From a checkpoint of a small transformer trained on Wikipedia: 14 layers, 14576 steps.
Each number is 500 + 25 x the weight over its row's rms, rounded and kept within 0 to 999. Layers, rows and columns count from 0. Numbers have three digits each. The size before them is the row's rms in percent of the matrix's.

# layer 11 MLP down (transposed), 512x128, rms 0.236, rows 485-510, columns 0-127
094:550470460491487526472529473491465526517503521494543491520520488500516489501510453491541494516501478460485489530499524472484457458521565517493526505505502490506512513486531488478486491495584490497463500483462483485480490514498489481497530464507522555515526475488508509534488522532509526487516503476499498496439534500474523493485544517490461496480471525535483489528480444489465523519508
111:492477541494520465494503530516491466500510475500501495533496529489497491508395505499475533499469508532513495497524538506495467519502498496457529491479537496461498500492485500529475509487485497516484450490547521502499475491498490520497448494505528549487533528467537534487464480541474426504494524476516488485512469512500516521510506483506457528513505535513539533527510508511486496446494
105:507495536482516542497502481442500494547542483450506504468492492495506505506558503507466504495495480463521468530509512495536518559484503482546531500477500528486494492544502527483471433499462500535456492489477485492511516523518498543502494513514538510491564503534486481480498497488499484469523485502532503478485459457530506500455503558530468529507529503510512480493490529498518489526499
109:445569493479526544527506525434497488511528516517450515499501481520502471484492486447530487507503487543495536491539519510509467552479494489514495516484457532513485500470477494453534515509493507489493503458527504540501537480464536515473512510520533520493507508482534510471521473533505498508518515510500500533545482516471513543490468457486509508468490513497483475497545454500490507492509
103:495488484509510502527495530522481493480557544475464498474464486474546511505477490519494523547497541476510505509516476484503491480461495484474472500505486532527506490493530544506508498503496488483522510520497481499528526501491517498527556480517537479549474473461497515422478469464510518485481490535490531522526502477540534505474481555499497506471527514460511536479510506474553488460467
104:541497486494458527484468502512510485506465544531492506474486484478551422498501490463516498530531535535510540447501521514500512505510502459477498450510496490498516510494463500480487496518514488478503484527517539500513548472455497500549479527520478483454464529490512478480521482509503505519517508482449510456486526531484502509508540556496496498499503475546507485452510499473489531490487
093:564505490487492484547524549517545478483509498532514493549523518532521472477531490505477469471509482505492478523511512527491478494536469519534498506511493473499529493499495495514492457482491469509498529481502485455519495527474537500556513507507467523500479516540547481461518547493489485492483496511464481475458506531493491543522460483443460506520514508484532495477517549505525458506476
087:459502521502500515516515497453436529485518492515461471485494474473485508537545497532503457522491477506495525465482501503463488534531487486491533512506519499494517487467502479509526488526477514541488500491497478468489499515527487509474490503459521524522567521532508506510460481477526528520542556497497496534458485469500519498453522473526494506437493435477482471530511517485523523489497
099:533465491498488530471496558500486481468498517547503453501456492501494514485456450476523497531524467463500485556438517520529514483525485464515492498520479486548512522517507466516494499493504520485497494521494483548528511481468515481523534503518495480437490493473486525508499499564496503499495497473499464497481469496510471525534504467480542494464483509497511463464451478490496504515524
086:595527488567556496481502531539497452512499523469503475509515507502496502534523500508530531470529513506508470505487478479491504445481486456527524498529474502508533458491532519512538496551514513526505510514502509468474533461526473489500487505510521513498473533492519501485542528486482516515501521473496484478465526480478497480527507478490457498480521478476453495519500477522495474477530
099:509508474505513557507509496443495512515485518529524452524489482517505515455525514459504485523459489525500461505552540489507533471500449514474490553462531484494527480494507520544532539498471495541493491512506502476494515473500532471527475488558530519475505500466521467501511522469522503523545516512505486498521512536490501496525504485516507479517500441530504456502512474533501512485540
104:447534496497538489501485467536502519509467473459477476530500471482502547474532543516508514513520504478492485491455467524519473474492427489484544459487446504517499499480486516498497489509498498525532521499519468526514524491543491517478516487478490493502471517487459530488495444496523460521512523538528495534513462515491492493509467538525521533468484541486504523484479508485451501519525
108:392480501493474498505479494484524467501515489471491539511521507527491479478487500509460513478504481515520464458525503514487501502492431505532491485523510524503504466497564500485530496489465479517537504560479554425514475493539466509481521480500510490538508503534488494520488495507543502522466509508485500509523513490493509519520494496517503506523529477519486479454492490491474519493536
108:512494476526442496503484529487539459484520531532531508535548447519469472538502451496483527500521462493519470496501515465536493480466532484524497502502509494525494483512530480455458498531458536509483521456487515491502468524478510493535535518473487493480487485512484487526517506498482448464496564499476495489491514477509516541456504485527479474517474509521485505468537498481493482523528
098:516487487516493500497521481501518515483525505494539459521477525536484482555484468523505489504469454532499547500503521553493455547512473464505528525528487508493548475508463508467492528546461504490478528509522497507487512491495504450522499526524474481447509489483452493508541501479525491486531513468467541498492513492513475533546566536506480487492492487487482519504515504475507533541496
101:498517528448476492503504466495474464481538500495511496510515500536551505487517508503512517510450517481475524460546515504486513484487501514506479518495502451503514498504490455514481540477488540539489498463496494521517465511526492475493504499528476476520481520447515477495479491506500532522453528518538503511510485472508578484525456473486507567479474583513510479518477507503507515510496
116:422530493534516481465538503524530530556431493459468481537477509495494520517479526472539486463502508536557490510517518523539493511475489524490521525550539520516506477490520521492494477551519518475485515475512461463464476495503481506491527528493514486531497503493492498513508471497474496506520476485476456498518526525489506495499515494551475503483497483481488484449524500507483497536502
100:488487471482481501485525465512511471506486563488466514476520490516490491504475529481473458469496486488473527501492480476497529505504463486448532451516491497523457481490495482515478500473474516498483493489491497492494489530543501511497505540512519516488481543488501506472501507494510517509546480524418497550443503520462495508519518484532443539425510519475527536538506523501505501515501
083:523526520503536480480505491497521485500467508516500483488502507510515521527485488493499507512487476527504467508493495509533464481497488513432513498530501456502487519529525543514508517499474454504519507497465479558561500503421507502551464528544467540494501459505473489499464508485490512506513515484476489467514487507431486528505493466431512501500477493527499549502516527515484461497489
105:544477492467550461483468526460545495515502518488512498520512497519512496465469514541497504508466490527462465520476521448486516453507520509494491494491509505491495476473461528560527518470489482513501472507536478538554456482521537477501481513502471490472537487493514510461520480548508504506513490505490500509518523467493546500464556491509520465511508523547546530484480512505498517489486
115:530505484483528552506483482493492500479538521471535487489494496503521537508513524480487489454524518519516521502508543475468479517476486496484499469497520501513539576511443523521456442516489493488490460528475486554475508535484517504507526479471470529496452463518449497505489513492470497520483481495487515480532520484463534512507458520480470470476469550488521528511481493514491481514498
123:470519518478507475519507502524524522536495499457493488475457514548505500506482464527526517473493473533523525502472507485517560500495505504498476503480499455499459471481477485535470490531505522540478518485542475499491490514438502520517500466468496497495534499489499459484486525503449492482501535466488495481509492466494496520533511475511566453520520457463477556497521496542531478524488
078:500490488512477528478494482515550484484495478502502462490507479545468505453507500490516512512506469503491525420491507479475480494509488492491554488532509503479492512503480498523444471508496484514525560554471512487517481542519459495505489491516519525523481457523492487452486499510486490460514526545469528486479469496481505469465521484505501526480482507519521516517507524564532447543513
115:486485481518489513522507488552531492515516529490517478519501511466470558514481494532481505517483486466476503518487530540498439512488448479473470523491499491517496478490511502485513499503481524515509471492448513463449510471484532508454522506508525526490557519501494501501530469445536507489483490492488485460492494551537517518539520464556489523487515520552495518499543516468494486502532
100:550486477484541515529473473500526471508465524471503497516500479527544497484511524519504509476474558521494515507490491452546526543500537462518513539530469529496539520503508521455523465502490541505464474495485508448476484479517495520524486486521510506540489492516468484510503560498489467494473516525490501495514527477533473541495460527507503517476532463489476443506470509507521511486512
090:473483512509500464500456451451516477475508507498510494481497502489492497515491488498521500474505554524534505487472531503501483490509548483506457499482517506476505452521476549485504503493521490487458467534498540497497487503540489504520484513561546449503491538473510447502516506498514569433491495513523521521482477516510548526517497502521500484481501528515500474461457500455522497532497
# layer 11 MLP up, 512x128, rms 0.412, rows 486-510, columns 0-127
100:516489522476511462485498474497558461510507503494529473462488489483510497494511489472521461549540490552523450497504485476497453492511514525516509501536499509522535522533511479526480535463508503487460460508520508493509508509447504498480503491465539529523468502497524496513470472530460488497488493532532583496449495515509481471491493494532514520478492512533549495458484490488468502524518
107:462500506508490458458464520495515460502485489490495493468496524521487469482529551550483504493502479541501493526523505468561484538537502516497513499506467490510504501509527548530443488471504504484510494447494531501476513499546515510528480481517473464504501452492494469503471529480483523552519468500513465493473540520492506503499458518492497494486530496453515439498507545508477496521530
100:493577529472519468495475496466500478475529503494486475497538481502493477509525507492494490492512530462536535523508501513474486511462452467494494527525513500529471521501474529516499471508519542512511497490498542537454532502498525500506492491498485533490483469512515526452530526546484436522474502477488515539513504488469534496504490466509492485468483477504501479515556439492472464463523
104:520501549491529532514486477478486456497492549520502480477494510491475513486525492473477448510531485508484540499459527514477520464517505477519509524505488501500482514538504517488518476487501495610500474496508487475520532493457505506540484513505497496446530506539506519510497523519480492500466505516525493495498488530513536489529539493540508500490539514550485478555499480499446471530516
103:523520516489508516529486508494507486490542568522487539492502453513499460518529498513531486502474487504439482536531540545487522493493514459524440463478487470523498516499485533497487487546498511477528499493518496522495521477502493482513497482512484433514461510524498481495513537498496548512520492498507466503535492509521472525467540526518489502511493504518529494505475559498461490521569
096:485497511505443478479474513499517474488473462501524520492509509517527492504539503486462514473482555506465537473542525492483482510551454503462530520503500497512456458490512490484498541518477542532521508502507483520498514499466475523501488530517494445454465456499511512524485461503510534495548480465493474509507526508523488526489529521540502497437490507496486495501489496493532541469550
096:487531486443507510559470531513492446531485506524527504499515482494496533537509523505525498526498474517513517507509486516486463517500529505497504443502510473466501500490494463480473519476481505493530500494526469487554523513461489483496498536502495456484482493515483543465486522529489451507486497510473493516505547456438493517472452507506497493477495517460563545477536521474477517519489
107:443510497469519521530510514477480526480503513491465500490467496553493531524504510468518472511459510490501507479490490488479490491493512514496536551475513511521460545512499504496490454518509496535462549466454446490525444548487481489530491463488467517485495506466503478506539502530510482554490493548527530514520489517510509491471520441495518498469514493498511500490532513517534473464519
097:531526498539510508458473461494517503493494492514485509470463496530522512512506524485507507532502470546489501499508581546479515523479479482508507483465486494496472516515461509471463473549517495472508498426469473454474477495459506500552528498543496469478515517465518518491514494500495476516502472452505523509538477552522495480491532519513503500527497484499521531476456538513495514501502
102:518470506489511494466508487498478509500526492508521499479503489510466528521468506574495502527501546507564511496518466523556480486503462506481511514474520455504472483519488493519505487501472495486493474536481531556513465515483532477508502449511506517534459497513490499476527484542517497443462524519559538521466531490496475478535500476509528481508497506541532488466478520499498497544500
105:468524504521538510523479510509528503504498478537516480479505503458493495489499541468474479525486534473549469475504479527537495493506482515457510502505501473430495474486499492486529527547503492502478529472497518470535510533504488427538532512548532508499460522511495506518529497520532519506528509475463517525455481558485484515509549505521496489519457456484481481498478496471521483509500
106:480506472540503516502521498551516473505475514496465500564473472502487491459498515512491505491471530578538508463523457513491510494500470534501462519527473500495498517511505537509510495466455475487485464512537524457521487539509484480532524501459511500465493501509505492465488492526513520502518499551443521514514524475510515513506522462464521462491462497491476462487536522471478529505522
103:508533502473571500484492478486499434478490525502487478495491500450457489458498523534484502495490500492505478556535466499501491555505523483495491503511522503475499501476480490541487525483505502495486524488503482496517488495515476500455490498475478486476490502511483489465510518490500497450499491542501556520519509479479508490567517529441492518515502517534473467510486503522463471462581
100:513508510543511543545451516508514491544506532517484504481478529526476515479491519550536496473497486513488472500467545534529496533471440505446488490457481457462490479521535503484469506535503505489531498504522495497458521505540532519493479500517519490515527517544515534517523494488501531493525480484539489524502541522532510488489535467494487521513467509474464468484462512477520511487538
105:444479527469514475517525508514478530460424499507509514453472484520489498521538514503517500488490501495534517513525442503477528484451501493537497521520491467515470469503467473476506481503522533472503518480522467508478501504525486513439465532479463525498479523511512503484513484488504520477483496494472515481501543502525468525510491501494527471531524438476484457562532516523487503496515
112:454472499481473477511489480487467485501502486479504492468537504530501506530487479538530529499487481464482474482470535508527502478490500498507439519504470535508457523475473455485479516482507492576451536485545481503486469516502509498467496520497506500451490546520486459543511548521500506466454523501532542512476509490548517513509507525503499491501515488507516522528439498523509491488504
100:476495500536508502481482511519490507479503486473520466497534485457479486452503523502476491531490510501504493515525498572474508483519468526492498533446460513522476452540525507490480523526550492534491555489549508486506506489504452500464499465494493472471497492506515458491526474504480498509530467525486510498561476475471488522516478517534528516483543494458541474490528459473489512508510
097:557497481481558499485525503492509467496441509452509507448520504521507488488487472492487477533489469507504498491534522532525492475471518491531476507443488467538500517500507498461549502516486477480439497488476481553461449462504503481529514493494509514468481546496484518541530491516480520502493472496519527498508482510464500526481478509479498473510481516463494490489503508439488543473484
094:487526543538477488509484468549453517458476555485522492503558502519468524533487485474446493517518516458502506479539499497485524510493515487505494474507488498500506505525504482480472478496528489502514502488498561500516515512495522502495454521476504477482482497530492539513493480440526507537527550493515511517494511467503485550503540505534503510485545506472483512532505519438533496549517
106:431495525478526511536527456550494458458490515494520548494484484513459477461511512478503500559515494527490488479500495558564539441465509492501490489514504546504506531540470526484479494518501522505477501477504464498470449480517508493522504453513485491505518495509516525514500490500471524472492529486507533502469516485494508507465458469545486497525504504495478515520486516499479504471473
114:513471551517561492484547474500485481495461480460500532456494539465488512508514497467469485549473494511515479522457518523479505505509495500495495474478503493484477453513490535474477477510460489493415526470506510517525480467508511504529528538512515469493539521482495478463492513505486534531431503486492501520511489487486503507514521472539497458528524497509511483493457484518532502514493
086:513505530508524472517487519518502466519522505523487531520504481497517551517528503504475501520517460529504493552494490481496504486530499489468473519466454529520482479494489484461517483541477484497493465509531547483473491483457506465540499478507476476491492500490535481482502469445473534578525541546461465523479485510516508550521477486480453498509487480467543506477510509511506533486497
105:518503479481504573479513497518501503493507507483526508515525506521494547484507487491472491506465539480495529486530494544439494449527533502530501461539506452488503500450465511502545473473445481519485509483478525486463514522511476485505437511503499455511497501505481499506509511464514531525521464477510465575532497524471479522510535480503483498475505494520488475519496526517474507502508
107:441527498498479474516517537509477507459512487472507452490463486505527497486508530509481515488520490508529475488529518535479462479533465475564528462535455489484509509522513540520476493542465499480471493458517497514462498493474538507506512491490538552458480561474491515470474532523495478510468481498535501461475469483499466540492498518492538515470515508512495527483497510477506491509499
092:501519560537565502518520494488498513482506462501487477493510484485533477491523483493466486469497484524522517531524472465462537527512479521506518486483563473559483465498498489478509480519538533515481515444541486503481461526484516477512526510473525447503484483542533479488465524535488490513474515512538502456503496483514488483491479492511513528488538499475467530499537489483498492534526